{"d_model": 96, "n_head": 3, "n_kv_head": 1, "norm_place": "pre", "norm_eps": 1e-05, "rope_fraction": 1.0, "init": "uniform", "optimizer": "soap_variant", "lr": 0.00728, "beta1": 0.95, "lr_head": 0.0108, "warmup_steps": 200, "decay_shape": "linear"}
Each number is 500 + 50 x the weight over its row's rms, rounded and kept within 0 to 999. Layers, rows and columns count from 0. Numbers have three digits each. The size before them is the row's rms in percent of the matrix's.

# layer 4 attention query, 96x96, rms 0.16, rows 0-95, columns 0-95
077:440439521512572422530475476465523443512458445424465566458483499596524524506570516533465511550527480534537594577462493539509502539527501534502482488497631442512544518457452463453400491555479536576474441504548424411439402545523489537498505486541472529566516650542443562516504412484409457451
081:495527516499491577405505541491479581506568540567525431491514544450530458548479471460549497449453448530421436445529517533456511417563529472520468478468392563429477468595534587505522537432550425471500442485518484546601505439494507508447505538397548508453468401477517539531471554599572560604
084:441507599493605421607542540429476450515427479531411568444530477534496425523565464482502524557502447487457562598438468551536551529498523544504484501541477462508497506445531597452486522547454479579497488500505443336419442521530488479524383429506500556534475513521441538515481473425518532482
072:545479461527432481478463385503548432452515508485493522514563603510529459471440485470458524580481583551527514607480558484435490421483498508569589503503561429552564486553428525536473496447479489459500473512458585506519448452556429600462614534485521488520514523472544523396476386593435511521
075:522537435521484510348560594592515461449523543542510489505476460547450534524474512447461449456471575468577486405514472469456511438491477499498456523481535606538475460510560462469546573549561475523476557466544521633556564442482595517434487498448478546507539470478449412549530496469365501479
098:455571510473580445458547416523515530451509618525534399601465495548573493394420452573493595527479476514448413460504455485556562484431450442575589432521557500508491518447521511499522485497518485496543588483521547549480497502464499474553520449637552478478483569531432466459500567525494453530
100:581467503600528530526492490492538468505585448566492544531576405439495415536484387453488517483449474566444434500485519499423519444573415585554505443495550401480545472507474455391480536488492461491525545503521532528557456430464491577424485565546525548567449593516466529459443427522505526573
111:513501529487515510524487419476510539462426511641384514542431409527459536558505508535567482536616492448511481449476455516517454390490512493461493644502409545497433505495517484507535455452458558426474529419476535506479503525427486555447533423448505487482539417449575543559499547409483556492
082:559555517461487502478491472537455533425563536460585504511530448558457432572521538517437426606561564411512452536557519398442458498511479443500440498450442488495583531484489493428565455476534535542592510493436435543470507595520589495490506546491499469516460525351490476553587540551498492585
099:539461503512428539475487422465513520454526516549562539460366474492421515392501468508492451403515583438504517406530443538511493569523456490480481498484417540483405436493482475573475434451570496466507481508512527514495596471503404511531482565411496424450526436509541579414542625535526532502
093:500532500498461469445519505504549402520477479441532470441568489493473424431480456497536537482499544517461496494476510496509506484552496399502589485484584512579421456515441520499399595591467495394483529396616459479522535488384414553464533593456559531494527495501389442449526556469548531492
102:512518416495544548499498510483466510564506553543512370616461542518497392512563486597568498494504507494446460459555532520463567523465483435427449450458511470463449489441427532561560602387595550485411483482482494488529506437513473417532506538517468534452463560424488496530594527493472553415
096:510467522581457617550520422472523485523558525440526500556489475512464503561502506491497453530496424483565397400426449499423488453504454489496566579503474495538493395465523511580461492420497597423510513391531465517536472582573509483440575508486530466523582581512484569542499577515423557549
119:482449442370465529534480551518565394461502511448518623584590506538515533490598455540527547534456434540579550498537516470532539530513546515526478517527613484543555450559478518543491520511445637566417503534485498558433509487512548527583588488509499430474513525558509555525436517505572521461
103:540430504490536603533517455541574536492489510509531514541444452409556439474521529557490457478499510476436498370535422503476434513520562440474510595481462485525531523480514506614470381381476483532522622440535513563466589399475471497479498457442541512531465532612471548430530514492505505499
108:409521490493523525492584652548507468606349493483478551497476490527484467567568437569517482610395463496457520497507517507534573497524581425502475497427515458526501504453472610525492447486483489455485528518550452471464474521530509469510411460537419502468499474546477456490544505395498550397
067:551540518504493548520474404439507479537491464486495511535496389530557493575509552467522530578517523459541566448447521449348461466454501583485486544492518531594576580504485492456595455411538504539521472475521437444467548492495494531525557522446456526555559429568545473530573447542391504377
080:398488424517552450472481557426511526515465496472468556477568540562457455444555450480486484476455480506380484520536468543651547514497544470445435494518483484504495501448519536467452540498520550600466488560592389441526553474512526467513430426498498569519407603568453591503539503460496452573
060:464501496463619459486467592439472518594526547501546581519454431501499462575512414566483541558506398456472541456479404546480474506465518561528503456562520533534649533450462582427541495517449458511435453473502531417477479581471464523472441476581489495478460527531454453487463516410467439428
089:578451503577432560484521505510519546550497493454528556530460549420602488573500556485477458461432533493594489468505518519456439418537452460501495556472520576472459529533426556558556489494480496424431478480462516549528458490516454485397563557482481355454570378475503529457485568528526618532
072:523539472446554450426570598461435513459536490519542423513514501581443594458384475485488479513518465509483546553418559589430504528515564557531491448498496502500561452582505528490519569584471390479459503519507429546613536449465582522442436544497487519479487402498489430513478545608508523510
112:481491530549458540446444589513516512486410543446495521392430508480525550518557492566455491515477530509434516495554491494561521494476424405529472570502539548555509415470510443514506456498546467532493436441482527523549421454491553387495465474402434534545449499492484398568604420483354465462
094:491548398411517516553551475428470519573468489494559440520576494436465557488502602516461610450401590576488485490495467527497471445461556538474518471565472569504431390491463487545493515436582504522406497477505509549516567513493518392584564431527450450530514473556497436503565524455504431482
094:498485466457520569536459503536546534553567444533449490452516444461525442463481565566466607589528417529385497615536530482510520450473479469536479403520432460475503467448527590480425423445428447527494576519456439515494455478480525432464428435462616436462522441499524554523494466528454578523
107:505468605560447531529471441535536477446586523413500455531517525517534470499500418460504443482512559467539552423532552429383528551604412504585558439493443415511468506433490461482552562526515524483609515490477414513474514556461410494443486473518528592585477539497475584453497445530474486565
084:444460533575532434566555572483397398507415421520580557450531475447425500452524515507531485571479475530569504471433472529496493511528522609479456488544506487588484424450504492455416489536395497478495526493517474522461501463427456513507479461570389549512475504541505422430410468413559430473
105:527535567523487548411474513556500561508576463494499523518396469455461535461487491498487598436526572485535481461504511514496497555563439599472485442554410519489536518589543398384516531551548494436512425476457473542584582435452487490414422483453506549482441479504394446440475516549486424455
102:495507508505427585473502449378535513517478504437529491408555383448558488512588539514457562470535509510468538490528454492523503509614524474530478575511457531588525554427497440368513501525531512454575497612425518458546512560467421512525500550597565567562495514496453447435469511496534432486
120:495549437445468545504502574447519524563436517478449470468469475555485501466546431494477469457438512472533505374533521529481542456491485457421538579492459528545538604508521600607472447440502561356536565451487564566537498568491610452509553541467487486497490457559499473462529540466503582616
104:515451559563533560474544466514510511559426458528425559528441576515570625612527529431449486496431487487534533577537550501619455459523454483590591532503503481486556542539469483462465490545467410518529534482387569480450535548478562549480447588471476506526502473517507523496486442509433393450
111:508417512553459439528471514631590478441492557453526509506474500416484500515486554428560472504510582437417434493488472501519538486506532452467488395519393444454358531523441442523548430350508465500530469530459470561518567491502504509535571548464554449477479466461551531445485527578495481543
093:474540517505518588547641422463562441582453465477441543557510522473552477470540495564501536447514508459575573557439460562441534477463479549500573463426507488397475516556462555434512581562566549431492499498524441473517554484534506520507539566591459508541473595499471393499496533570472425441
088:532526435558531510344479373464475492500542444541481531405477526451451478477449525583525487474428409483557455580451565440576479524406475540553569536390544500479468438505552443509461476536457562489538476460519525450493472499563547529479518503518503566519457429394409501459506500529514564509
084:469453530437458588562550510549494417512476478394434551562491536510536517576540462482501484470531528557416498461498468570481473397536550407509494467547535539400468593482477566500524498503569420496393432447488452491560489529497536485487436483544497448546505538610594557597468480445561537475
091:490479552501524397409517452478509470521478431571591507417450562523484499521450486506505515458466507511563452584470502402534527551482557477471609412499455465431497455529581501486469469565485596590541500535484582538492531424488603497585546453473479573418479526420521473554570499496581551496
081:533493532498569558450474436447436461504466529484494434451543525440573443439390540436570483579482474505473422578457616546507488422520505521597576542505557495440521483427446445524518487494442471586495464413510556534606494573545455491586517547418504526530476555439467566503499547534539486506
082:480538473482486513536525483483530553581484490528469536624511430519455549571518458512504506468518579503576549442529448496516427468517400558486444495491484532539583513493458544557584509510589513414400543560544448489473473497506372411480618466505510388477470467607483491435471522421513522464
090:467495489514448569463549531470489558519533538462582470529497475448609526508581543602414627464491522483377499496437452421405531505562522386449585583449503463538530524498530482512494458496492526555545526497495533486496486526493475507469467435575521517614492414476456488548605478490572530459
111:558482482464496519465476526469524604510470488450489511562393519439518376468529524566494532547520595525546511554537513401537493464525592534464447481452443467528509497508435494382417522458556514547562532541502526411534496426618478438406498527423409480546445525486420486511513492474557456559
105:466488564572444481569507454536464496442562481528486540656564452473423575477458475480476504539449496411551574516467533510413493515486463483475495485537478485548420440466509427503487455492476516561426417499486321527524428525472514456578474552470543422543545556528564454518435540496533565516
104:500532527484570522446509528456474487539465429569482429508489446545484437454510421528556603469508573553499576481507527545433557424604563499501584596473534474549497615465497459474535544490563532506525507557569494577484547432481500502504425571478433494513548491606437540600522538463573435446
113:425475422532428515566508581500491518527496561454426457483519549485548469530588397527453514524522544475533434485594407529458554508442481539494464463455500497506558487549577616614428497501484547546492501470536514517445597494505423496546475500479471441583584599537549440509456419438488433491
104:529520466518496495427458454483478545381386529601540398415441595503500447448463543492570546516516520506476469506607570577520461462519479527568534475538482455570418482464598496402490476533520535535452456481534543596430510520466467482475524481582489500552563516514557413577489530520473456528
105:464459502492466546494457469526609436508623468546442473508575569522550509466534571459400496572473641539451527466453459455579399550469482480576508518504455464610529565468490476466585530496468545479494441537521427516572460519547518493462562513493435487461450414579455500438538478457518456501
120:477541509462434471477467518473546470602499470514554576608532455494514544498527633512524506538545562486511532521444565455502490480472422561529558432554535423451623435510507533513473421519559524490511468512430554540490518459466496573601431519483610505429550482569425463532502448499613525543
117:487482468462543532532395475429481523518520466464481581464600597416458532594502449516533534551509522469472516562464479527519562469469544472475528527488530610446491389467470568512408582403507482482521554479451572460536449469506505542470445414462440420494548515525431427562380561499482505508
105:446449562494516415480520492472398519456532449478462476563532461506471414432440527516461478511483492431581507487539525513439423500488496500543485423526457581511607462486443556436498430480560484589510449509460483427471495614537540458561479544530426542500513501464452540494428496636403431593
104:444493492589486413479565559513471486466546471538531458485489528486567517442498468584583549500497492435579559399520461433533480550520410504474567589505560520539450458583529530538499455476458501441528461493576526466414443513519549474522412478483547458344483486562513413442457562449470422489
116:521532518535527518340457480480516476499554544558484573481500521457463525462461518633537508466398515474495494406455532434537477473404468581527536515483557462406575449501511448495543501591487514498507495500440471400460520532420556583556505470485435485464559434424374486487490519493474502574
077:463394537480465466520535408663499496524473526464446503551449464435556495528515503488492444482596456498485459536502459529503592486526559412475492471482526523386510546489583513489527442461497464472420480481562485553593405428525511393488440492467533523508540547580557488570569521555565431499
082:529482508361453525486477509477523548452466535554503516555602438443474530464372493581584514507472527570485442517500452524553390455508482497518540443534500453500471417443602541426407540487486494337498419452517521479510515468480509533515538531573493522536495396464517501495502466466575513452
080:593456557505479476551496567491589427522558444443494443520399565573487447415609480391508489542576485479470546501512479482481550486505564495476449518534533523460511570531428481445481542546526492505418547497428492547561609503510500460534420487494563496553556539544597576570512464543492518603
084:509443521498537468538536502506475464486513588493546439543494554500459585550467406610574469404496470558539542478530566445421490567568490490521416478468507500494497408517555534600525505515524481477591431557514517604555500500442597531501435443538610429519580527563440495496505508419546502519
106:478502461573485554392465496533572475468511489527473499495491548580539571523459437500489427456470440501530546517524534416518477559481386494460530498500546500516460485449511454418535533480503531489434517496509475496498482595475550497646451478553422538477581445542604505526426589540596622580
093:462450532521485580454564459527592551430460534421512506536460457538572576597496477484502496493562440568417474463524342552469511509472497457449430459463504514490553526565574546533389428537549470453464511505512517547538441471470465487503489499542460456461567453418563398502465496387498472491
103:480541548493610475447419607484434487452489491476434502490496484606490565466455528418478552532490628522488516528514526501542554488424505613488581569467506403478499495544425569522491424483482559561520549502497522516506545562522441487605512537509507484481550477481466502525506534589482570647
089:569539478505513478441426579547516576519509520488566514482461574562498540517499423647615498503590504480531509496503475420496457578462541474548469391570486527466465505452470556489550492558416565497556468508401530443535571557411504464419449419443479465466502470466569493527492460520428487527
098:516560465603510491540480515417473473438385536576529486451493500468530425528515491489520476530449445499488516509536593444576469530585487628535559542457458482500534488524457421438444567447461572425457488487515498527561526435551539443590485523463419572422461570497494572475425406552495516530
115:519501513445471464612529530494591513545499496521500548547424543413590468504501446547487435602516560498497449558414505530503458495467567449525432509476556527466458502497508576529517476525547538464464550489512448473528468585476346497425488474558598477452567500564504448538450401463390517434
108:489506530407399467509529486494623425540458534561526536552474444597479506461526589524515451578566544523492595476626418448552510488515527521475456511465484543475400503384531475391522499523452521604474502546455501528510452504465468474500520494587484470511490558543453568492491517441434426474
099:490577558436500510588478499445499567517550514488392475543487533614432519486548447418486557555540466372519487451522526538645491543553448424532498470518536463552526488519507499439544505473526477464529521523510514427496481548463409470457540471579507421469523517594500479436522582491475427384
111:517538504466530535429556516504449493454500452498460513420609537462505547494454502481454553456553551536512426447484433571506477491520524503518482472472540456491471533437529426516567599598516522459486520470479448502556577501344478529453376526572398602493457480470499495596443546529603533509
101:510550542544492467459505403504518494516555428449537485528384489492557471555473452446475621503364512514543524507495518488535567447475505562507504422573546447545552414488460491574542570469498495500518438499397513503450535517497512492545470399602526477505595574545481557528391500482483403479
107:508423500513591419520527516523468527476534569496565448535499434552526556480534489447504533561480578575550408393440476445487535505550541412434477537509533626581588604498455546525435466520488515505417428555567530487538536491510459508541566585464577547535465526505579571516545517518482507512
107:523391403579546460505421535490530477490417417521475433485469442520544530570535514520516483491404490535548486486441484439436601501543521518412551428582480507525516609499537526434550479500470588548510464449550541489552513427437542483488589484500456493481468421409393524537550503512571483525
096:461512518369446568599585542484545529583609558541538476507542561594463506403511503491510533438530480468442512477522405518523449485489472474525423529451552501490481546548512521561546453493480441487475546541511409470462482562567538428558527498469547560620477499492580440546523586507451448546
110:530478393547475549454437486360465523482439497541534466510489535604506571472492480560488465542496543478506524430581508445554553492438590589478595464478438518513519554387512494452503549505514560521530554556565514528436449573490501513439485368487603579487513558508500484508487498487477410534
090:541474488426496381544484424548462511479423524597555419555510507467615556519444550621559487488499514472526446448469443478624463466518446515556504548493537463545488522461507520465467474504394479501511575472464622509490501431422438532544492562449490416462453483482523401502461470455487479486
110:530499443425462573546511505471375518524493498481485537614569549538454443436416492559455515559579509409453621531494500509510515474519533522511405523531573474446536555552450476468530462527555539547504509578485531460457499525584453562572509527535494430534459471536485400483525518511607617480
126:478461469538475530575505451480553502440501528450527517474444530459525519501564431509509507474555486501552430452477579535613587542553514510419481515463484561544401548406393397491502547529445536494525414480493483475468625546556534434422520547562521524496522469510558446462427573490520599422
096:492449506612472401556526459425512451534490542458499484597535503533478472603460529542526473538622487429514431478491626470472504418490477511541451462469552509506473531580468538538520412610492491501499422449477479493402565524460429407460516525436490459513490556464539491567521500458519417566
108:490473404453530550535465594557472497519578468563412421442511607561471533513473491574537519490498477594520480514454560495527528510543508472511426514487527543428443485570603543663462452479481452495523438471431504487499602499548484419541461475527537428493526483594512484475479522526559597480
099:469480535407544533505448472452505492570545456484467570553515557447531509409487382383464488405468485519485473520582490540436477466496502565487496584533443492497486542546536447541554475373571504478490462453472464418550601449540470565424479567425498434505456506534548581568445516552503534535
110:427538549413565574484616461599493538525517495546498570521551548505463443463536551494460457528535561471489574487601628573546436430557478393485444535437480484548491442472499479448507483508509379480505596542481465499552511575530543461468461527455545472515423420530478523490496535499517563455
110:509491529526461539424424521549429457501534519517467490473444516519478478466523445429530444534479433580485527507541489452473498499558471535461529600505494551504467438512489574472532608362490383575422417490597525430447430438619506466404484376484524481487512550473519483452543489510507533482
106:471481524482489445437490497433476475522375446470628502559505466504493484511502534552584502468566483568585504498540550570492479432569515464404530554467532541546465602478435476472560505439450599551486534498551436438528490504545522534565389446462488565457438443494457432524555443475429527423
099:476435422511494426529483463510449444498561486483480558463454588514447546431542425484491488508546529557471462547484457479451491476572448511448527463476479466575568526440385377479468452584554398529486515473487433534456552559456441541461500498606526444542457499455449616454507596537432483528
099:517500484563538437531481438498429542530507452449533497493505399499509454473518478504507445611425462460548408487499607453390535513482522504546491549466449526627435353396514493539587404408449505496561501478519526503495483535541523469463509576474470488457496454496460525523486495503581472402
107:484467495528437490560471457463494389548458545538372412492570455473479535594507567447524543493551516486622454615532478501514517458451501516483526485526515581448448530483446499501536455411440514576562604551463513504477434474479474548536523592509454513592542543512472476558494480405581540529
117:495485525469530517529457488409496419503488436421520469508437575487577481546525568480496513466494544505465526581565540393528462475498541533483527551528433521434480460511483372496447549468425571532489506383554566571570577427548540504510596579463508459484502540372589492560528492500529538488
115:512463501568506507493368502518423462555427504593356470550497450613494566464487486578550556557544503530530524544559459425394491535530554562482591531549487509448488504444498462411504518512529455449465465445538566519551532442455498530509588431460451541470500483468468510509558472482535436587
086:419410466533474532577471470496448441496444498429494533560429610504515423447611486513589510495529508432410495411538526497526567475443495554504563562492535491496503554498536398450423492511502519478576552561522496571482508478486536534480350539504458524511440544569538520583552530453447551488
097:491535506512517494546484445453537449419445452470530577448506522436468528499565533439518502563416496573556500565518459476485484435648507472400557545475499473402549450498511482560459497407426591522525455488565455477531480555599446546412553510484432496524529420368464491480519541534510501476
121:429513547415507547520485465588531509541519552515478497544487447494399610513500445437536533484557506521509492401493516522468414427508577482579445443501515497426427484507447480464570481510556417448424533534433497559467449541398432441571523489529472488532584511426550382563478543535484544541
096:446502550535425436554493576477478500442459461511527524492491450507560414574484596523510460539499520504544383643499540506572516484441546421468560506475474591459568578501512551427477556540487454519460482523551423422546477565442505515484507571429494492472447432542502515406430483452525539592
114:474515498512566580539496395437483547484502473607449532559500432535497467433449384606446472511417579556475565514473537447560528484495514541555515546504531486467526507394513487623504490443559556479461383482596488440524540425500509529503480528503426582513490526489483559432491513544492460568
112:541511627446504538530519534417564594573534500466523453473460456447483519457506555509485378493529501518566501483567508499513434433522406493446544565500532560492532544501520560461430458542529568417482407475566474488579537555540447501477614584464450456455555537564516428460471486578508465561
113:498553573476464531505486446481528398447505536436538566522545541579563399488543557543532465489441496451514454489551449542451466471389475568516449472536527491562509468440500398449600451513434487489556519469536399475464536493446361494425435413507421474560549546523526509526536424467480488482
100:565458463558481474404503460476439440469485519473501440455432512499550604595575528529562417535543436401533556551488508416430478397456517508439566448484467507465468490441510446477460427556598522511547506481528481522501503480521508500499531428541456534492583568383541473553549492548458596448
095:479543363622526500455482518522427527443517481413515517530461449590514474419518521543473444475463446524497531497498478480591504533502429516469509469493520489528634467493485555450474573524373535501539488510430497449438477530427503491484526424554530535486452504512514446530552377476609391508
101:506552513454487470530522457504481543529575414497467463551495540459498541485493493422438462498549483567502492503470516500456462522576536496506400512524568487556534457600501569483520516454457537468434458605520456398451562533432548512512534607458414442607564455517597381615553539480518479498
098:500560530578457514468557577528459516513558565402540495507506485576481562570541524434445544534432412458363493452560409489550450550420541429447478523494545478520543452480493482526471503473437488433499600570537514462560540495495393528440548514562557565528500572482543550420558522450507532498
104:431496635433513380580522472502537623529537537523476506540446508491464477542489532451419440564524472427513571461533538533483434533443559463495426498531556473419523465528475521550443447436585522475495529466477429382432584587468493467472490507489616469506498514510525496524520494583515555508
104:482495478426499503426505486409506451397412532498426632413406469528494504547535482587503510526606567449505475506452462520477523577497481520449415509477493532457456504557431622413467518475510503410487597522485496527441534542506455501555479461608511472470546460425554487471492513423490512495
100:495483476512538563563530516396478576515515502597489522430561458505557418472497572511465503563488447462487511557511366539525516631490494502492607447506569545476628492508443493442559507500466480473521550489434541517513506524524477531470512389599516559506424539478538537436496507408543409524
102:434454510444470441469554497524472425463499511429530547464533440512499526541448448452424591590479532565440488393571487495532500570532387591497459542530514513539449539537507464539501400428508577549455449582516455558409520431561492489527373477493476491493449507476442473436452529561449462513
# layer 4 attention key, 32x96, rms 0.15, rows 0-31, columns 0-95
063:537414495482446415557457468486572470504613447497515435566455528559417583464413466513426513510534557470489475521458480501458543451465523497440439471534544471484588540567451493442597465498490437567470511535530448438502465549414508425498536543545477512533463508586541518622444514493433401445
094:481449566467486549476556547377590564509576526535514542492599517505470495429450533467522526488444505520613354540494565503379489561438491522501411479471473466491459486507531420491458520470511602469481497580531536475556527422405522498431537557505525496571499440492446428488486544462510530456
091:517479491499593465446463577579480544469506485511451464538506534555454549542481581409541444482422469357526469423464443529352534608483499571521545508521473455483451480476529485559497476573409505573497507458558478476546476462529479467544519518460456478463502439477455410409502475465580582479
090:512559455477501336410429574471493526440482498454444541545558437434541554499503503578527469472515515584504570423569419462457495454505481517520463476528394426495489451580443435579458421530544382579474486461528509378519509498479488507524557455454452486527512451488538484478455456502502520483
098:398410521507443455466544522521600432537567549523457521496552483461470534495493458438478561596502492507417434501529455561499388492519527449590476600427548538522435388510501471499535494544464538432528528532435577517531524519453515489398529533432470541568563514479518469498490564626507457525
107:557553568519503517487504479579541458566503485468527548592493428564488507470548506460561525533504442458388544513473436494576508594557479506492547509515564502456618400567537608548469479572489543464495576515573508522548459419521519404425543481526476468489512536551403531466472529444443401480
103:471511569469467506465498453517482517590481507574489585498539483465437482469523654456448533397439504553474500536578467500498398516464405465481381466486536529438541465511469527536444516442464520499493519535486541555518608522519392506574468591447443408551520454491537526428503471541506414517
100:481506570494491502483484488515545424511473487393518481540554584518556543502432479523526405429527550394460477471454517439440508564602584520548468516531485601583499534583539487524508604534525547531411536460532495505523468443566531562506477489466568552472490436549453490385534409541428541545
104:565524356577551493503514461547481517519565415459511534465490508561408503589490490568497403499558472495450450515514450441450584474424590500537482408545450548384504499487455471475415522548454559520543469544489463479456465584490468535453570463450548510476474502450451542503505432463410571534
108:592477497567587523488467471411369540473447496403488478488476487414592477595463464477437487436471455453500598438509440442460594569495566495461605455545495484466428458485492496501571461531451467510585547457448487514488510542456415456480481437470476557455497465420487541451542469452529516507
112:416475582479489480570625491500579505542583555442502529558547482560499489498468566521494526563519486521442481485448541445582412442491442457510489568433576503408642496522368444426533525511520475521501467573412563549513556563519491501548480563509498436514516481536516486550519556507512541555
101:496548548487531536566531440449546577459539472517500533446509496533496453409456500438566556524476445396496499515555420490462497506596504447457443459464572547460513472482484508461488570591562481507454470557423497535457521604542491500591562594517479406568510547503593519555541595588436553530
096:532472480504501600565542522495563431575406580505471556513488499517421426491447571463570467452547512470475480499605501528540375529534492532493514517466397515438468532550500525516536536537525450587458590528490537514478608562535430496514474424485620504426450519467506538483426572492558528452
098:520402510529352535490518493535462560506472511479534528528553521470478458585445465449488525439531577477532557452496467576513486440411462405477465504463515486479496625594500434521545488506463421549465392462418549527505500521479501470476509493554456373537508598533417561476486546435451471490
102:539482515531547442515494461604548510560439451537544494427480522548563445456520523488449488531457498535382490384546517456423500503462485442468523472463567619506489507457556481563503564548466479534605589489578497405537606443502440494383419474481531507467553515501545528429555528544513506486
099:556457463462483438510624501552550582514570513451578456489548475445428445477528459404501494470466517577464417508529504521505464493579483540429510541436480584515493558558549540485471550436583550465517557501380536472526428559450420549512425526475461437571526517535490413521511520572569436486
090:500489442518539469567442494464430525513444421437483527450457447472571450536542442492520465464526402526606502505452506478452573544548460605531603441576437393600448476407539471465575462567440550483580523496509422534516471497477543488445541506495488524442458423458481536460559452544448495520
094:550609549436506526512597464555529439512405520543492483435528446535446474513477471436528458559541546453531477453479526525489469473513488460534446488468525575449497601510512508502529538542544469601463411549471584481415512517580510506545395486449474500525389490540412353515489416493536561497
102:544419435591491501540429408567544412510563465418522403470494466591487554457526542542482518470578515431409489530477473448469597563546540550470498469558480460517524480500473458487553406574410412510576495574480412491473443488546527464401484446518486532475480461529495452540457554535496477542
111:467428412444525577449512553478571528533590547546507504486479447493479543511468529525484574405489566489545470495605564490500479515565442466458477510435481524463583538506599430501415504562510446479524488476560588411440554476579465532509427493494520451511418561554538521537454498432578524381
091:468577477406537409507449506476460513577434600463485488460509471458503447409531457538517545427561541486537468465520554526521529551496531539567477495479531442544580357509531463525511540445482496456533459583461511522614553465495524486376485525380434448491447482462569497511530506518559539410
095:508457518429540430527561560464404469465429509549420507477559394449470541542429503585579442482534441539510412583435506566466502469604615508514501494472535493436449568487496428478556473550483459425538465474536484571419452484507489496514559522572533501557452523505502588413505467517437504460
101:504451475516495451534486444485482533492579417411498459556515539416517472439481502491462465469401444473412468471509416532500447475501493565524496533407480437552504496447490513611515452461460367482445479496536533515403522446485538568512513532445579523527414469527461612588526456562404428510
096:542493541486575532519493463412387557572577434509502547528473503449492532454554521449584483482493446488410643449485571456573488488535531493587557503507513494468445553511584496526515536450497468521449493390390454478564436493481536508421505447436463597525503521502406554431549512511512530487
118:562517522561553506421392467481424497496486471550492419434483464479587502526436472447463399497472588503594502496479548442524578542586575477525537521466555497433451453518537420542520486433454512583575506427534422527437453487558527480487474422443485625446440500526458481518529502476491431447
123:531492473552559443480463469526478482504478439464531422513417590469558546549483441533501518436468516476498516482463469426505568579451634494514543423589477469562496495524545495540547471457447465447605451495541432475420503472461454505513573479464516596416446489417440511482589382500419494553
094:494590518478450441452487539447477577530448554519459442436506562520516492517550545438547459526502492563547498515474580446566558532531501519552474518517447495592484478456558443528593532454495538607561453450404358571478449433509481500544544536564425509386470467504538520477582551557567531523
100:500579473525492451476557390495471589482432491513591462462527461602491464498516501563523470494462531443499530548397530538446517460518458407418602511556482397485537505431403474511502477529532480485469478504478532507393488530509542462521426491419484503372528459546400457496519595550501433486
111:558498484551549515510476520539371519455484460448514467486493438472607521445476490577583511494520500544552490557371505433511558521617472517453621505515471472527458480517472466527560489463433512431549458374521399454509466502577540470466555533524456522384505525461508531471577470511451446552
098:416470531526534417522456520519535491545525483554499446463424427507523501519498526563589411465454504543476543511436422532584549446465486512450566511543524466516401452610570397457506425573424509566472501530536465494481496369573523431469499510430512489575490461516466512556577518528422552456
102:534594419466476497507519477512447494550470527443470544551576575567548496474403493560462529526526620530444548526503529521475461499451482366447459604427421566587427562491451452522492488512441562494476539564524480413454526481440428410592527589501531500531496504505525500489497516509579537481
092:488534417517479460511349506574444483521477448484489462501433489591558469576546511485514493447534559433545613431493555461525533515553524649518539413524493472468485479463448455474515465453500514473636484473461486533490390498476536460495532400558518542538551504495524540405476548517563540524
# layer 4 attention value, 32x96, rms 0.202, rows 0-4, columns 0-95
102:402432518527487377496448532507636494485502464564542522509564454470515503467404445524510406476392530461483559528534466495483418566567595531505494472449481468504473476512492439430555563462494482386439434477504524413562487537534559439478501471545470484476534522423546508575488540502437515591
105:475462462432461535477444472540542490511472403518514490483618516509619347500488474464510530498525495540548558453455485554557476498466532557447535518428364461495495473436546470560500470558494471493514485490499494616581506514538561484506454504390512502530444457505439584598517550425455434552
099:511542503454438583490499603454528471508521534589482521582547392521513481496512585535584436521478411516509481567548521547507494491540556530506484493484531560600526447466471508551517574476453488440566528456623531477637485519532567530608512477476449487519563461547502562476480521464491391419
102:465559494439521580497523446367512434464557433507506443445521532411415529478464574537493502508463502526436465491461536462549457511458530555495463569488437525506463501625459582530500473518430474448519490456428496503534442470453382504468454453458514536371493577596512569584524468474478533561
097:475486467607528446471550527559532553449545516379496417528534449484447543422463542480606551489522499555458513446438518520524518512531510545524522633449520438532434573513536503498524542471561480549558459445453516491545395551515635506517544480513436503486464541468512530403416428554543566490
# layer 4 attention output (transposed), 96x96, rms 0.206, rows 0-3,32-35,64-67, columns 0-95
074:441485489485516468496418565478493454570568501514542496453415527551431542526579518557466462517684495472411512456587510441543544547550509452544434519516459527473490487519480458545492450483393475473514550415473562523557495456496477461563479417427520407493528461479386576572482541474462476480
073:486476547519518501482514593460450553487534551472574466467548495566459589536534473490533483445552534633474490472614481477463564468473469526508539478459476412473473421456522574566419429469577448511523556497538562500468516541442474463489536472418525427545496449444585543433488568562590504620
081:550520563566526502439535506494516495457520455501538535572528447464552497419546400536545528462479452446547505480501581465527466490516486557441606467662533558459587501408525538432490532583586469607522486536499474442432479602513434451457523571521469457497484438474510508465505453509508482397
084:397483549413464508423451539570507480527546504519548536488493499617529471498476495530456479512464435527412487484508536550451591505532552491501496562557560414423411453496341529597401459461460459469481459514460562463472547507556568531513536546507562462433522463552593575498516519474482541485
111:438574533361463503478485475593470493466450481440419497428605567458501557523450544476466500521474473500452498511460506533431514388519433482529484428479467521541384540503530583568535535431602558498595512472527524524488471516508532562425343479478515484489509520480561532561531528487498531537
112:497605519479490457468548470575558432473531515494509490539482497477516452414410490534517491518556539482424524492412451407449465547506527448558510507482557475514549492504443504497507548454388587519593541573565557479566490449552469429433526541564502407405523493496595402549569516528448567442
107:506550535454536465553390515571453462542565509517454414572540496405449476548506485548440518393473462496464547472533456602592497461463496577489443505559528543464545535492472565560538542517531427504485474527484531554546460448415517519463516407592474516576579526588516430458558480474519582565
105:525617493487516518527501409382553522545508514485565477547475387514481531484546408469542452524466525421481500451574500525555443569507550516549508470493489594552526533484538472512591627519569609503619510472541473441477464509528513532452603543451559584537490562499454475537509516444521497478
112:481518486531501567552471526488500525529534391356522468476567524468559432488448467376479540516406473512607495583454508497518522485454588519496535545527509564558543480498527441461485520525532550517475431517563497477407464560560491459549549479575510598534417580537565493453446431476502483404
103:544448560423507510580525466518449490453453529546463536469502419511596382505515553487520526480521444441493460499469589530467431644422603538614387441487488447486475404500534483557473441503485558469559490513493520515439482475459503493561460481501559536538587520572564476457449504506522470440
103:521521332463480530520576428454528552476487549545545450449537550544477447545495520458447507538540482495540485543529526610494438510461513479489542464477550437554422412605441480543609551408423490431489477501467544461414530527534554399486542530547568482486464489601521542505488501505575500489
114:501488456569519494587413454381408557522465481530470468461559463437525467467482482547463563554469487539460489475526523470455511424451472536474505430495485591537523554473536596513466452475532532596531553567506437536527531506468490458523490431619467504529587369508448444506620542415479499537